Weights of a small GPT-style language model, trained from scratch on English Wikipedia: MLP 512 SwiGLU, a variant of Muon for these matrices.
Each number is 128 + 24 x the weight over its row's rms, rounded and kept within 0 to 255. Layers, rows and columns count from 0. Numbers have three digits each. The size before them is the row's rms in percent of the matrix's.

# down: layer 2 MLP down (transposed), 512x160, rms 0.0788, rows 248-276, columns 0-159
# gate: layer 2 MLP gate, 512x160, rms 0.277, rows 249-276, columns 0-159
# up: layer 2 MLP up, 512x160, rms 0.289, rows 249-276, columns 0-159
down248 105:137096147143063147197131102108131131112095088120103109103142160103142129096099143138157119164126135149116093095185148109109137135144104107157142138118121147095133142128125095126114109113145105122146126119155128128112162098130116136143115076122118130052103087125127135107136112146123150116128160127110125130100146139156137126136133166131095117152139120135109123130125118127113120079127131139114099140154114120151181107124105127146136115168107196093114133141115147119075139150063064
gate249 100:122126139162125150127077103154160143130181115122118115138138126107118155132111094191167117178119140105090117124170165153142110129114131141135193113120118139124155116157117151117120136086133135125118093166071152119113076110140111103129098136093167141153115134117156134123170160171146116140092193127107130126105106139128137142115135129192127131099150128103131121105146155084131118088134143158132123124072137127111137121161112138113118135121112164100144096137123092099110128157136138
up249 096:146115131122131108147174145105131119132083123128125118112149139094117123125150147106085125118107134175146136117105111117112152139131145150084114159111126160128119111123171140139158100175111172083150156089163129090133187142129154177084129132152067114114143151111168124105096071116125107143138097153119087115156120158116090120101129130076079126111099102176160131125155088144108156131126136106121123137154133073141128128118138135099126128117107125152128116147122171129129129104109134
down249 100:157110124087113150126114146109104102117115124126150102085112120083105116128084118110120151075124112159153120166121137125127116099135094149135114120111097117069127123113149092140111108149127170125150153082153113101103104148140197143114125138138116089100098093171101131121111131103164148184138118142138088123157120132133126094098137166097125108144118101108155155129142072128103146136123115087107114165167164132079132139132153097146131115128150151145137104107148120154105099101112151
gate250 095:178124116136109116126116114115136143123118132126114098163122121160169140134096113137116146152107137076116177150109107162094158140141153109122129114169170115146105073153136125092107135105147173114118127115132145119125160159116164092108141160111161135130128099126128114099134115097074151114110132113123148132101134173164152120135111107146179124141062110148168143117119137173178124111141138139121138141168168111122109096096145105161096130166113144142136084099146156099129143087122127
up250 107:086112122146108141131117172140104128153104156133126178106128150104119146125141159132126100120143084164139129142120107096074119098140135135108156176076136134093123198127111117122133143138123138167120121124121080087110153169153097158156114129162095129101122168173114090115121152160151095113126074133146097128120107117131145081124122153122095142095133078133124129149130150077113143117120099103117121123139101124125127171150149153099140100162146139110141142127100132150150114170145132
down250 104:099150124160120125126135129112124116156118134096131113131134119110081119102142132172065071135129089179136106104170164133149085123137123132140107170099146136134130135103106154138129137149167136124146136121148104120127126139096117142162115136139095119120117124113106147123125082189123119100139127144135122091139075106102111108132154099099101133096154171129125118119108115118103168144131154157155145108126115097144190151157156141105131145101175130138170156138097113130110072120110069
gate251 134:141102125135171122121132160097131143121098069093138133113099134149103125134143145134152189114138101150132150137118145134121077108077136154106134157131170123170122118140128136166146171099172131114087115127160137158133139129120126145134138176108143179139113124095173128133113156048122100141143108129103133135142119176100142128136121119103110088152129103150137119148119146129125093077164073087132111141113146136157107126167084123105118139165119147107128129148131142115121115140097111
up251 155:117146130115085146149158073154138113156159172136116109130180149097149123125104116127116064137145141125133107124147103127112161160147125102141141130110084129092152116101104140097110086145114120149163129132106098081100133105142152082144117059151121098122118147141082115126147120189129147103097150121145121107147107082137113128124125142119112156122115114115128128090126126162122154179082176180125136148149108104098144140089148133147088116103141110130136129112143120143157141132141131
down251 135:142145129131106131120165120145103112172111159120140139132108128157156148143096159125104068111157143143133140138164115124120117160140148126120129111133144149107116106129147138164089122124090126138091159113091157096122181150147167067136096123145130099145130132094089140106113089127136128126137165095101160098114084149105097147119148112125106174119080178127128183113122118174129117171089139149120177146135146109103121122146186142089132127104102132148113132132146151129160141140145138
gate252 102:105102124147162160156164154108114132150099112126111117159135177137120166120106108141101118124161156162170117136112118115101107104106161122118164108128135136140151100107089124154148146144144154092088124130094170118145136129142150142093115124108129169186113163107113166111132096088141135109128149146166097133126147162124137080146100141153137137162142136131177137097144125130128148087119152121096160141145152187128120167126148143085103167173110146130094105150141121142114122090124165
up252 101:137167146114126131101093086125110131085139113145172137109113099126123081153128107149124117135068092078106141116112155147095165150122099143139118136141119172143125132124126143074135145089099068134151105113105130150109115133090086128116114142163135118114145112158096101113114155140095148130134156098080158164163133109138136143094162121127127100115101155116103117164079105100115137160139099114138100117130144086138146126150128133144117099073145160134171146124120139112170142154128122
down252 101:088190128105101149117087127125124135092143134140131147119133112132121083136121151097149113168058123098133139101146152131100136124163153140153099165161091123112105124161147109144122166104150109144153117145141112103131115147100118097130119131198110135087122124119150121129093183121124144136123121123088144171151128143115093159116109151096147100099118099127142114149069152078149101147152132143134146138081111134159153112185085134118134109105130147131133158122141125099147125133122102
gate253 102:142112092135111165093152129128171114091140078135145153118097161155141100122128125130127179120095100117093126145114118130137130134141145120141114161106183130118148163103079184128108143111152141133116140139096101157169119129139135108127115104125113128133162185174085109154110143123108144066091118149154110161171149125123115148133119124145115159123136085141100119091146161107143157126119105160124142111119117085163101142113120156130151141148143120082104180120138101115142087158124138
up253 093:114092146140112104124120166125160124118117147155131149121168113107134120107151108126139118137137152133150120132090132147170085129149122131126111095113135120172112130105181129104119122124123125122138098078139137116108132122148156134140135117105100106084071099105140137164113149134137164114163110127086161123078136121101103132111102069159132095145080145133137150147098154129105083116153119128152124145109127141159186100149129135101132131127096115135159130177128124156113179147120216
down253 102:170131114111159104118137127105109144130138132122136141112116157121096110164108155125085105104135155127134134113172145103211110105112164127181094097149095135126107113110105106093098074131122091110137139110122127112124146118118151147139074099104144189097152124141132150159138119127140144102143139146131156141133149117128109114110109078110156142128126130088117156126105142148165121084143121096117163146146139132140175162144120148099140132133101086138159141175104137123185131128107167
gate254 102:128138141187136142101120120142145080101107096130101128163111135101105078092173121145142164150085129085102151173124124147129119120136098164124110126131111097120106115111125127077196124162132079163119167085158120131104113126129148145117139139150102188099172113164139127151117148104091087137138111095101127139145157124132137140093124135149146128133138119128128111151143090104146121104102150117155146101091162172125114122156115136128124149122101157116131171113143110124115090141121148
up254 109:070133157105115120116079109117142099123094168140128126101143170137126104157111161163107104104197122116108140118133156142114131147121113133154154160144116121126114104122124119092126130148109149105144133128133066128139115142100144139151160114133162164158148128114193130151148131113139165120101154136084106173112108120108208112155167121130137134081137121156192119118145109082131103099140145125115140081139159133123134130135096138125127130109126112134166089148123124125135101153120108
down254 106:121131106128130134120115129164075104151105081160110132122107151151138164105150138134113121139113105093104084139118096136149111138149147144139104136128108061071164121141151097139176137109101111107139139106126062153125118170104173136131125101137095136079076138085126113139105120147124137123131131116099130123074133156156132130110140160157147094124129117115108108144103102097102162115101091130153141174101132122131109086142097137106166138117137143144153147148106151164116090133148138
gate255 085:141125129122116113157151135150127098145108107200077109159156116124119127136108101146102097136119117128125093106119082148103180128111191132069137166095134120138145124146136087091132132117138149121151123146109085107124105118146117095139091125101138156113147134115180167112116146167159152123132111149125145121112127069145134123130126128173119137122102152084132094146122131160108134128140124067101129125139084096117090124138113137111122161139163158134148107189130152110133112110155124
up255 082:140105125112134174092135088091067125097157153100139130127117127097096134153145131114116157154140126143131138107170145144146114095132067139158188112124124146120121090125114136141104141133099132149101122131148116150127130155087135164121162139157114120129113090151128125155118145129083122113109127147131100146171115169132109106155114158108111124063135076146129123096159124095097110150097105149117146130091143129111170181101152137160124130099113090128119146112128146117125109180080137
down255 078:132133158142105173100134139116073130094131153081152114157128161128108130139139096104133158186127154165168138121162154136172127144093085125133133135108121118124127121089161147118095134134097148137128115105162129134125160127136155112107154151172114151156162107100135166147123116139148127112097106151127109100128127164113096101110142128140103107064109117148130131119119093081146131151121128165118118135076156090131105197106138126157159138137135108115131142094130172123145109130075133
gate256 080:157138111161102126138176118136116137125099127178109119124103143168132134116097126116121130117141131125107093126131082191138127093132117040143144106141154090154130097128120132113110128132164165104120174159105156122150124130145122094126093160153127121109150152178108114137127143112108138126133119111173108111142155134106182123066117113138151163161116141137078150121108130125117175148153119147101124135124158127118133139146111097154102155144153114140176151157144066138133122116112151
up256 087:107117125143171147120146153140141134128107119126138158134160128100124134133139148102142126122101106142133144149131116095100104164149108181144107157169084158103093158142078128157120153167159142082090118105120119126058105102135137136172167126133106139146152073103131116116124146131142097132108144138114069097148102109087148133136122133096140086150143117153100083168130129134167113088108119109148146151134160164132127153107107125144153109104150139115106153134125167135169147116164142
down256 081:141117125133140151110143195111179107108079108146131084100129112121126124083154111152156141151118092150124110127107136146163118123126108118153111118141188097143104125126165140169108128125131093127091133134148111144143161139137123148112139119159101100112073117200143141135101102128141152105132122116123111129134082119169118122133117085136131115152110114106138178144135148151148110169120138131119103116129101176128126171153131104139109136145144154119165127060132123126184101111086115
gate257 094:146116122129109116097132104121159126108113122086167109098159122170155137127126149154167088155128155115112129207091109129130102131125122139135139160133102123143118118125130112192144134161088103112114136130147122163177117113151131106095166070103145146080109113110134120131138169128149146158154131128125104165121126129093089138127116100113137103097156114126099136121124134104145132148096130116134118149102123159089134130178106100180113127113119112154111165079118151140142120174071122
up257 097:202114113143100118147153124085108117094111165079161142152118146135113136126110107134139106141119124113137105152141124114093100114147093121130131161122147127114135121111115155166104121120107144147116114143126175106099096132161126127131126121188132114112096145115113148137146130127126124163127137152111082151150140151150178116104157131118147111160166126096145109129094160095168156111109151126131108154135112176123157141196102092137093125105136128166124159132145143169098188098166146
down257 092:132126119141124109138169161117137139145125163074129116123120136101122115139131177091133135117115168148154123170134137120124143119125132176118103098108149150111105137117135123154121142139172147153140131097099141101112158104130102160137081121179117101131114131147123134147153145050136107125123095138138118154126124145146157130143115149126133125173082107127117159088093077110143176111164166158181098091127135169139158167159069147143107102123136130135122079114132128133139165112135107
gate258 095:088126128158103135114152153135145132158141109071171154079135084162162146134138156111088134134143146129147101102129147140100101116086166119125151136165117119119134178090112142125064134136161149159133141112121086144117117093144124122172142127102160153136178135140082141102092151127142133116132154156147131187161122141149110125108090094130087136162131114110151098150130147152141150138129134098132127145143144134147127107112109126129143167086142112145143142144092084145129163161105154
up258 088:175123122102137125147120126117096146103142153144090124179125152091102120111123116152127098159103082137122130128157096131138155123179117125101122091104137146096129077182143126104166133115113142111122105133160137115155128153116133136080112141131148087086135157096170115127169100119111129159126101118108117077115146134118154116102160185150121121109137161162099154103114135098121125157125114144131109107112115110112102138122147129143120077187118136146125094088133127111105101086173095
down258 104:164128131157171138153142140150137126113108159149109140167127150152170123142156113157130130153122112106098124157155078149179155121176099125112094104117141160118126121132093106139227090123155167096125130138142096131152155140100135100159116143122165108129146155132083137101124108103133115145143099150111126113129133103131142142135123115099112123070134159145112101144137124114104140173111108166105129146116119158114147148127121124147157114144125120131103136143187101101119135062151118
gate259 119:138094138119114174176131127104197162128135145102165149140112105117123085150119106135112098130155156117129141155133166114124119141110116129139086151170146129099121127122120123134120155137136131123077076128140101123112119115126175098103105171130121100124124113123125118148134095081140110103130131111142132124128126128122107120136094121107098122076138079168108099113150114134096166074205101087126136078116115126105128124126118134106110095147127143120149142146131112092170146095159172
up259 136:137126107061105090163132144138186136123099140106147147156101119116100095164150126117123114128157163134134127097098145134118128138097135132133103146138117139080122132094128100140124141104124173118125081162151073145174134132147147117148118120154098141128100076120192121144126119126182136115154155111118151112098135120133105145137138149117094117109157104143152084096111068129135158129150120125094103080138114128141109137092125113132163107118110126141142187131131103109119168115149155
down259 131:147130116098136123142112148131118161104115141093133129172149135118107116134145100159108103114137138115157136093126103121099150127128107159112091174088107112114111131073129111086102139107144177118105074171095139143170082104119138120165130124132127140141087074101168127141161137117160131098159136145145163086110127153129097110138140158099120112125129099146144127113078104127140150147156094132128117134118187154126124135091135108151141135117101152120194161126163111140134128081144131
gate260 115:114121116127121127104119141145134120127149138125131148166141157137128160169133139062169176129127112151124158086170124156159196116113137123121135116138135138107132135107093124120153135123088102117125109074149133119108111161137166123118105112126122132079122134085138116100112152131189143109139137119153161134117078179136148120122168127152172074111147134141162095134126120118070149121150112125098112119114122119133116161109102147134118173122157129135096109128124081169100089160121157
up260 107:138135157129129129141134123110113155126111104120126102085107116129118102090115111191096089134137147119139100178093126116074068139141104139127129151124137117153122125151157123146108128113178150142145144168104113128152146124119103136132155138134137116170124114161119124155125105121058092154109124133084098120137166074104114122103081124109085187135108111126093170108134125132170114139115142126148135147124132131113150088158150103106144090143108142125156137121147154087147162093133096
down260 112:165140124171186130097129128116111140140131099115134129124115076131141083115138089207074125138144162120114102177107139128107074122119130162129123146116093102151110128123175122162133139114153147126135133163106095107182115117114092142149115134142149142170131128160113139159143119124094117131108124144127120095146157077116105116127123131134097163132090139099099127093124139115154096120078090128142134139106109121105126099136116109127158107138101135112177156123135143078139142138110089
gate261 096:132095154104119155162160143124130094125103116139079134163118089122118109119142139107132109147111135181122129119153099098106114124129190130140110141086090135156105155109130100094104088119138138112098133098116100145148120126131092137153135154105071152132101158129096119115153141108146115108130149109088123160160097159124134166139121133115132184128098162128158139126146157161100108161166104087106136169072107097148101121132123138132114144156105079126141137136108147086111141091121104
up261 095:145173108133125112112095122129123128136165153121178146108161171136120142122123131141117138117130113088126125129106155174166147103118103144107142112174176140104117107147131139159156172115148129165146150134156161088135137122144151093118127088114170092125138081111147159138109111133111109129103102141155138108099177117136148081131146143112123068092141082135095136135102095104148164110090165151140088114169127128092169130094131132141138100122148147120121110140155113166138118169126145
down261 097:135119078152140132072123123122093155120183124128163141137126126147126167117139093178086159134122106089140143136084131145156174110108125130117144111122149111117117103110176119161120168130135109142113129133146166082105132126107134118113094106130166112138191132119142119098124137137112122167113156125145154098146142094109123107111142121135124102121154124145109124128106087129141147132112202167144141110191171166101140153126144158127163104117145142087114131124152113142126118136130185
gate262 084:136107147111167100128167115136137118134143103154183158122103095120129106145121146131129161125135117128142146117096093128094125149093131136146151107132143085129152131139115126117127123172167129063098128149157124137126100064119150125118116114098111089133145158071122112062140115120158156160088140119174127141108099144107112134142151143109132104092153151110116078160137125128117108104140155139106119139104103111162114130183123139097118119142111104062141162160145142093130117150090124
up262 076:116146116146105148141109142167113105135080106127107119119152117127137108129101089073128105094137129147102103133141153140193136134138094132121113139123122146133106093147154158153137101063095090127147144107092070163126126173114129134116147111101130129121150092143139137181151143179086110151113143110099125136138135092158130122118127093113143122132116118163169152075122103129142145161084128164130131117117137151074102101119133113176135172094120118156139143126151093146127126117115156
down262 079:135143142166144152088134144145143148113101144155161102165118092112184129145142096132095069150153109143093114127135143142165135151140148155135082150141127173128123086151154116072138111123113093122136169100115138139107125123148147081081129115094126151120136142131126120166141151128148129131118136138112103127106119161155144132174128072114119103159118122131086128113111156092154146158101102134121160110109121100096068137137097123109119085109149098108145138097130094120135137175097137
gate263 063:117172148134103140135100124113158101101132144126139122155101114188130116110155064122158123112134134129129149173163132104118141130174120118192163131130152069093120125116156158130137137147118121119137127072118134082128114121126166090201171105130129133102174110170124139126129109114089163107128099133142111133125139132133145118131111119147140154151136104116131128147190112107162141140125125122119130130115114139135120116119143085142105122139129129132157124056076124095125099164134151
up263 054:118145146128120072127120128138199119095121093161139137123126138135086132142104135150149124131085147101101148121088124107098121100127142125150086132144109110075117168070166101094132098100136134121091147166159105133127131113097122106166164134118124097152109145152111124127100165127133085080108116146141119117154134129117160118078148101122095095102154143115099133144133128137133121132141161115123118100131095120122110116126130153104162192122140103106184156103135116091119123104139170
down263 049:103143132138105130148163168154170110177097107162176092124143144086159125199120179115153096126128148092107172089126131147124113129112103109114129146117133086125104121167114104080126089123100101148104118120141118150124107104123102172138120145145113105144095102165125135130101129139097092103103139121129114112162143119094117143118154128135116151140149146115087139130126118138128133117095165108141120099165118100147135114115146148124164138135178129144161127120159090101100114104089179
gate264 098:178095132121138164117138149125164172123131159120145158099156136094118113169160096153154185124122106141107086135126120102119095150161088109153150131093083110139143117128149116103093077160114136122134153132123136138116163132112134138092128115140185164115110109122119136118100141155120133166128104087139148155162154147150122166128093096169168136102132166135143122103119163118125160141110112144143142126149115137070147132132107107154139126076148145115117123154143104074150167139121121
up264 092:161096178114134122089135144085170163132133124121132159115123098093096136129161117153151170113109145051119090111143133126157124127133083125180116138085124135118124144109118111141095102140098149128087108108147154134118157128111111155083071109121164141122160112121110139149077133140163108173138105102162154130146151160113117138108117121170154115081183156119138131136117158114128129142127123118149106126130116115100136146134142128125132109076122126122124086146144093094117134096160122
down264 097:122096187101093080136121091118088155107112081133150112192125148091160130097133115115107118144119132122072116122136134138111112190172154144127096119149123151139140132097136103109124093144104155137160121136092121148139120130150079126135124145158118126128117128112117106124129120107119156114117127129181154117106099089129124120141137085149144113136154124095091103113131188143169140101115143125086104110148133150106143159164152106138138156113094169092135122097109081105154140119137113
gate265 105:106097079135173117131121133123114137145080149142141115109077122126134160101095142103094105135173115136125138130170150108164141112128109144052164124117156165114124142125106133135158150107128126086138107146135083147177132100129133148078120111099133097113145078128148125128144125105130126154100120156099119117152107130125080106122098153167136162136111127168140137155125096130073166121115118126138157116144118153124144145126104144146090133138134078173113113145118120165134148141069127
up265 104:168119192135109157114128111126162123103144124103132121157163123120118119146165120149130124168095133115146099125142153170085123153127117137173105116132121108118154129085155127140127086135166164150125136105112191091102125138140125122156126161170113136120128141136097114122152159152148092123170151120152126127126125105089158142109153123095128106094158108136160163115089146139168079166124117126115112139123126069101138123121116146109125153126120181043141140150128137128158136119133143
down265 103:125123081125112133107173110125124124123128136142146156131116158094129096151106121113131113156098113156097144149090067149120101093118105129121140154160131123158061151123132143109136131147106104166150149122152111096112136128149176081104144134105096118125121168108142164111077121139109115125174139073088119096109104133151130121116149116148114119135074124098112072079137155153144107130142139126143144186122108111153144110134152115112170106131120153144148165141135149107121128147079138
gate266 086:134122132126159183140138130136142176141138175103129192132141152127126169119122151125116117150178169063113163153100126091144124111134117116170146113139112122120120120132138134109119121145126128090141121165153157159136118117119136097123134158118153139140117130146148168147156135086098119115180102102124103124169127171150131124152093134162160108122112138091084074109132135125112148154126146101158155117147108180140140146104105110121084129146139169141092073104166111136109143125136119
up266 077:146089103109106160164126155103132115114137142151172154096192169127124140116125171145165089103144140167131119135141115122134085144127108138094119137112107133143163117154129167128140113110125142127131120118141138101082137136160169142126085127099111169127114164125128090080126106131164100150110118110169125140143078089133175151116118110138115153140106133132177175159091160122128130105150100120180137133123143100087174128123104119139126149130158142117076108140115169113133139133127141
down266 081:116111109130109144124098109105118121102144106185143121121142103171113102114114130150151086086112092164127127082110124148130145155109102119120129163150142181162154174114178146138129100082099100139127128099107140142108120141131123175132116134119118140137131144092118090090138110172162134140113167131138104117149083075169151141110150110144094100132143148129145155087097160139103112139101116165166155106117142137134118131144150119122120123134138174130126124131072136105096129128188148
gate267 110:145130138140110119108108106127147167110148177157130170153163128121101117094115130133133124146139157113105149154132111179150143111123135117124117135097116102125090100146137143113148090142091097147144185147091136143133107159154124085089124154128163162087132118089133125091138129147110150136169143079127104074139155158112124128107114116138140117154132168125129114120119132126184121163115159133153111111166138165095142079103124139147109088074111151133121100093154111120085154107153148
up267 114:119119139092098156116173133142125124113098167117130115157149151070108122148104144105120132124102115108147154159149161121139114135111094148082116107111100153152119138104117131131129122117132056137084116140153115147097145126174099149136158182100165132131164107084141151115138124093097131136164103138117088092124113139134125151097118090111116135137124170154157105078121135165146126109092146156151147118134128133111175154146153116145116148123128148102087179130164174166140126114130131
down267 111:142095121102145149118179138132142127110129130141141166125177125124081109116118149112143090119141158121131143105127106125099147127091128105136114126153134090092136135147141145131120134129124071087071147139103128146137111114141083124151103134049144130090155130179103085108087103097131115150100158135142135145160139125123131129141139120079112132116123167100155160116126157161108107123104157142081086133139133130120139161128182147132121098106084121156123083161133177116135118123113152
gate268 099:143156092116102132123108115121094121110116132130094098138133095098137089086133116098126102184100162124114136157162084107123120084112166131073130100138167166140118118147142116148104132097132130155134142113144073106151144108142135130115130142115137106135160133098121082145124110098133144175158102142106131113137088090133108125140119112100168069150130140135131147106094087136153154114098126110138138179146165149130127115069131099093118160136172123156135112090147140136106135099131152
up268 109:145116125113154114111131151145122133113126090139102158123104146153041119146104145122126156098119094130083134090080138143118129157138118135158102151119114121128147113103058128125123158127128136103089128131134159127190158131119087113114144114145124139120155121150090121110156164150123125079121128123149111091183084153110115134088142098145104150113124165116087108154115144116091158155097113105101081130143124104140127178128135154145136124126100127121095175118152117135165114131118146
down268 103:154148090134164087086162124127146121151094103122117119141153106133076111122091108124124109137126159136052138099124103128158147118179130111144088141110131100136134111083114139104153173085082125138114140144110127158179152094152106130144109114131113164114145107118086099078121104133109172110125090114130133131149099111131141148114134083158104122110126146105128077137098121131094100145144162139143119159110134132162140169121127168156153148153134124100122171126108100108127124139123145
gate269 078:104149131157146111147134148121122105145107152164124125129139110175160169137136124124146129086160120110161106175151145131108099137112143102128115174117135136079125061118087098124119128131128103070111065093140083117157159147183127116142100137130125158109133142123145147111149122128129150098077115172148104151101130096132127137142082148128121135120143159128164134137120119177112178139099128135120127171115099182104100119136152091158123105143116126148089122117099130126134142139135107
up269 076:117112095182117121125143118122126128082117146138138114146127184117090074114180156153145139137090104156155112121129128112110137126135128142127079095100122080124140151106168111143136157117126121090119120167119156147133115153099106152099111091135126133162131152152124082103127151111141129097128147109083167150184129122123170112087128067131131120078169114125107092139115121120106130094150136131135146131103130134099162117152133116135100149147097158132139157131133158083139096161120092
down269 076:098144103113120124120138111088099125141075099120133117159110165091141098151117091132127131146117143132104105067125117143104143111126173162166114118095129108129138150153132139165105116157163136119130107169135100135152159154126113136105128098150111126155143109153060121090088152101140134093169117132125141161127110140090188087086065137124150106091112128132132109125116110135163130097155126130169127147114153130123153106142102150131078132111129178146126130152105126152144112152096130
gate270 116:127129099106131138117141139122140177132125128169158087137095161097160162152168097128104103162139146106128112142131149136104143153120111163131153129082122148109123114165138115175134134158116137123120140170112143131125078171173143124100137148108148084165112088131169147115169098115090127099123140089103151152111116138127090153136131137152151159106144132124169072138163106120134118135104172128130109158124158162126091096129093117129125104111097114149136127119166168131132178101142151
up270 130:171133093125124129137145140142118137096153138129135130131065192109121155120147125150111143111153118141116124179113130108119114143162164168134106109110142154129144109169129163150135096166152153153115147162157176137123137126132127133138121121132123092145150108141099176106155075075079154085109139140138127148149103167167104137132147099097124137111143122139140113168175112124130187125124159165131126159171106123178132118117113114121125120098105095133123151129115139145126183133111149
down270 121:169156109137153124102157143115100158124159124166142127133090172118119134131114145118102153090110126138138099096159122105113134106166102157151149178122155154096148154138117135174115101151079134144149136109153162115105150146145128119136133104089148103125120136159106132121149090098077115095097157156093137138153122142156099153103118116115162115112134121131114150183158114139131183130130172138139094140180145123141153097158099089150128110127145106110109140091090146139123171145145159
gate271 100:158158112110085114126141106103106160100140146119147109100083086108118099128169137130099141148154137097144147149141152126128176140109137121136129112123170123169158140133123159124163158110117141116116093092083103149151155140113138114131127166103133138127102085089137109146157135135142110128193136094111154147111107161151090121093168182144081136110137142110130142110123107126130135113116119155148105130095145076133121118113091106094163118129126111167201109150146126152116127150160135
up271 102:118088133114163136129136146164134101132105114127120178163172153145160156136118130144168132110113134124103136143101106132115103117142113121140094134157112098093100120123104131167106099160132138136162180161191135132128084129139135114090114099128133127120180156161122168099104123124130130126108102191106114141147147131110150123141098076093156114138123091138116115143142136149129130158117144105124152144154110189100160132163137130131098115127148162085063150118094124129150126088130125
down271 105:114081126111168123205168177122127105142129108102134118119140139113168115113135120111127130121136149191096128103115148116139167110107091130117098152142124155119106102096120132103124119137162135114121116122158122104142116134140118122115104135117159123172121151120109101114104130124146123142120127104132129126185126132117176172120144067093103122154079109149142137106157101127098104168124152128153135114137118151070134131148121139054075120129151134112124161127120154141166167085125149
gate272 096:137125097097098154105116139150140094117140110129121144133157125119161138120117120133155105108110091122160099104153122151124116112113173129091082160096122131101086068121094168100121124101180165187123145113120115101073119141128102088148118109132132130122106124098126132070164138146175131157083134109133167107157151140103143111124114171110109139140116173114125135130139127134099176117117154160136121148105127137138128173132116136158161154151088138158142118170128137136097146112124095
up272 081:144115169140164117160133103125096153091138114118115120162089102164125170096126129074112123147147160138137148136116132124099131132123127115182117109154146120143141150120141123107132156112123156103086128112153139159196124127146158142119155108148122114132179143162138104149106133104126152091150115131130067139113120136152139117123116133155156101103101137169172135143085107136133088168166118054129173140127121140125112098126140139092090130111138140124099146074117123128147077127123117
down272 084:164162128140157140130116127155129154121138120162150138119107126149179102146180039122130146137194130134097148133114091106154127136133091143183133133093144142095152146119152111157137140120165120138129104105137136093160113089133143121088159145131103136155135137132167132155102105122112134111095148167090123133161098122101116152095138131161125103114097153130123139141121138132119073157147124122129146146148132155139119101126147111114111118184166125163146151104158145118125090159143080
gate273 095:119093124136129111100113179159172115153137130129125139163123117135100127161143132144051118153090157112105147110101195127133135127139130103097153098117099073101147128133112118131076172127124110148124091091129079154107152133130129140115103146105153160145129128135118148102169143138141138140151127171112136148109122110133131147115150135113136113126102125174119081124202148112127172095119164101138128128110100103134165081124121169122124101134136139112165134112123119107109102137153160
up273 092:100137145177158108090083176154135125106117141125111102189138115126110130139178116117101124122125162126105155151097181117129141163120136112117135123099110079134138106164146121120098146165138112163142089111129108137084153140147125149111104144128116153125145109139119141117139119142170117158157096200133127133106092119153135142136175111133167113139087116140163109111141157112102147100106165121145127137127085157158167109145138164129142121120134112102127151125105135157090078166102136
down273 097:113116155136123150184125138130108115119122110093146121156133154136115182117122175121131122115096127127109138160157193112135107179083142116170148137108126101124115096162134105086092172112097125172119102151131095145100132120115102113123120135109101137120154096119125130125143119136156126092177124156191104117118120118144134159140141145120142117150150120187141152115132162121096152128120148127148068128150093124139115092154142133119107141101123143068159122098086128168107106141121108
gate274 104:160120093122145112155111137139130103127127127173136122125135112142147121145119162133120075134121144168114120104117130127102167106099110124081158138143086143131146127122138167107093101145157146100060154108105130122135108126090130180117132115138135143142159190114132156113126082078139160159084121163124136103162127120101163166128078151088144087165117161153138137120104099129147135122133159068149147135139112135143098113106119137082123093112110120117132145120158165113128131109158135
up274 121:125145113104101128147116151154108080128109144117086125117171160122146157109118162125100100141141113183122113142119113109073153127126108104101135151120146148163161152137141132092098122139108161150099161102146145144126142126120147153147144090149150162141136146102150128111096089078100130160093139172113160117171120150147166128110109125100138119157117139121148172069129154123106152121134172094146147173124080137130108099123105137065130115120146114117118126101165131148132135093163134
down274 116:099130122141115106135104105130120076115066150152078125142153118102093160107104148166094112115089152137130108144104108105102145115098107147111149126161118120115114134169141140096119125124146147115093120086129134106111134104111114140130101069164135122112157188139136167142105095098128130187137156182104157095127147129109135146118133128119143095161132168144134178093159132117115156126101157119139142146141151103135121134120123154111091127083089116130137113134101133140123164121174092
gate275 099:122129117148098124111164098150144087102109137124148125120161156149161132115127093131178180075127127169146135153141088097151119132179141127161159163168113116094102105120128159145123121174165130169144156085122098121103121122156127105157142119153116139155109108150122154099152128109140131133134151148119155135108139137186127088145143137088096128113115105140136111095121158151091137089133150158117152125142099126146118154163105153140157104147128119129102123157133151166158163151101077
up275 094:125124127120164131145097144118123133128126132112088135103104125125096133124136155117086101179135106102090112101134149142112147102071092141068082103116144145132148155125104090112133140061115151105106103141177160154121148109085115164109118148116143151119135148120131094157102173136117130125131103131137121148170139092084136154121105149166133113153127164116105153135127134117183116141130074097103126163117139145121138126086143119114119140138117116129132167114143109120108117085176176
down275 102:175132147153114132045165150133124114147153180094081115144127121129139125134129119147108096138151114099131132133138143154118125175110110132125090109110113172124085157124112089106139143106111132110113125104169162130106148124103175153091142126153168133108151129144113111162125149068135120132111151149098109160176121123090139106144121137165153129129100120120112126142141152168148125148093154110132115162167142149107121152082134131153104137120177085142157129104116151161159112147108137
gate276 105:144132137128127129032108135103186145094128140137128098133161098114137121099137137115162121118159122101101132123116056133144149095086124175118167100132111102108129172112143128114146123120101111140161159110118150161154118141159164152142145106097141127107117083082155107129148127133108105160135153077075140139118125115077152138123134103143139121117119109151129114067131094133129121112125169097147111121155140084095140103119138133138128120106152145131159110128109102123137147144116155
up276 101:137124155106123135128123139153129138110139137144129158106123168146123067148144111163136151156122112116099152189147139093172162134136149155155111116099076124069141176137138099132139107129152111126167155130122111137154158126083148074128096085092130127147152109127135099158123101141115140091111127099154108115134196141124151120163132088124139122128096146147125127147161123132157184122142149125159124116160105130135099161114125106149108173129113109107148127108080109118130079125112133
down276 105:160093128114130138131116157095121122112120140165135132126147131155156147126132107149136143078128099151082146099136136091101122134126189137179155190205120161116153110141138160158133080134071095120120111147162118141133104140083177123139141164102134125142116107155124173164137153119149143085120134136100115115147138117142118121129129111116149097149179104144139119143136161118124123184138138086106157119136131121140147078136143141143123132111132123123133128128103104119112102111118188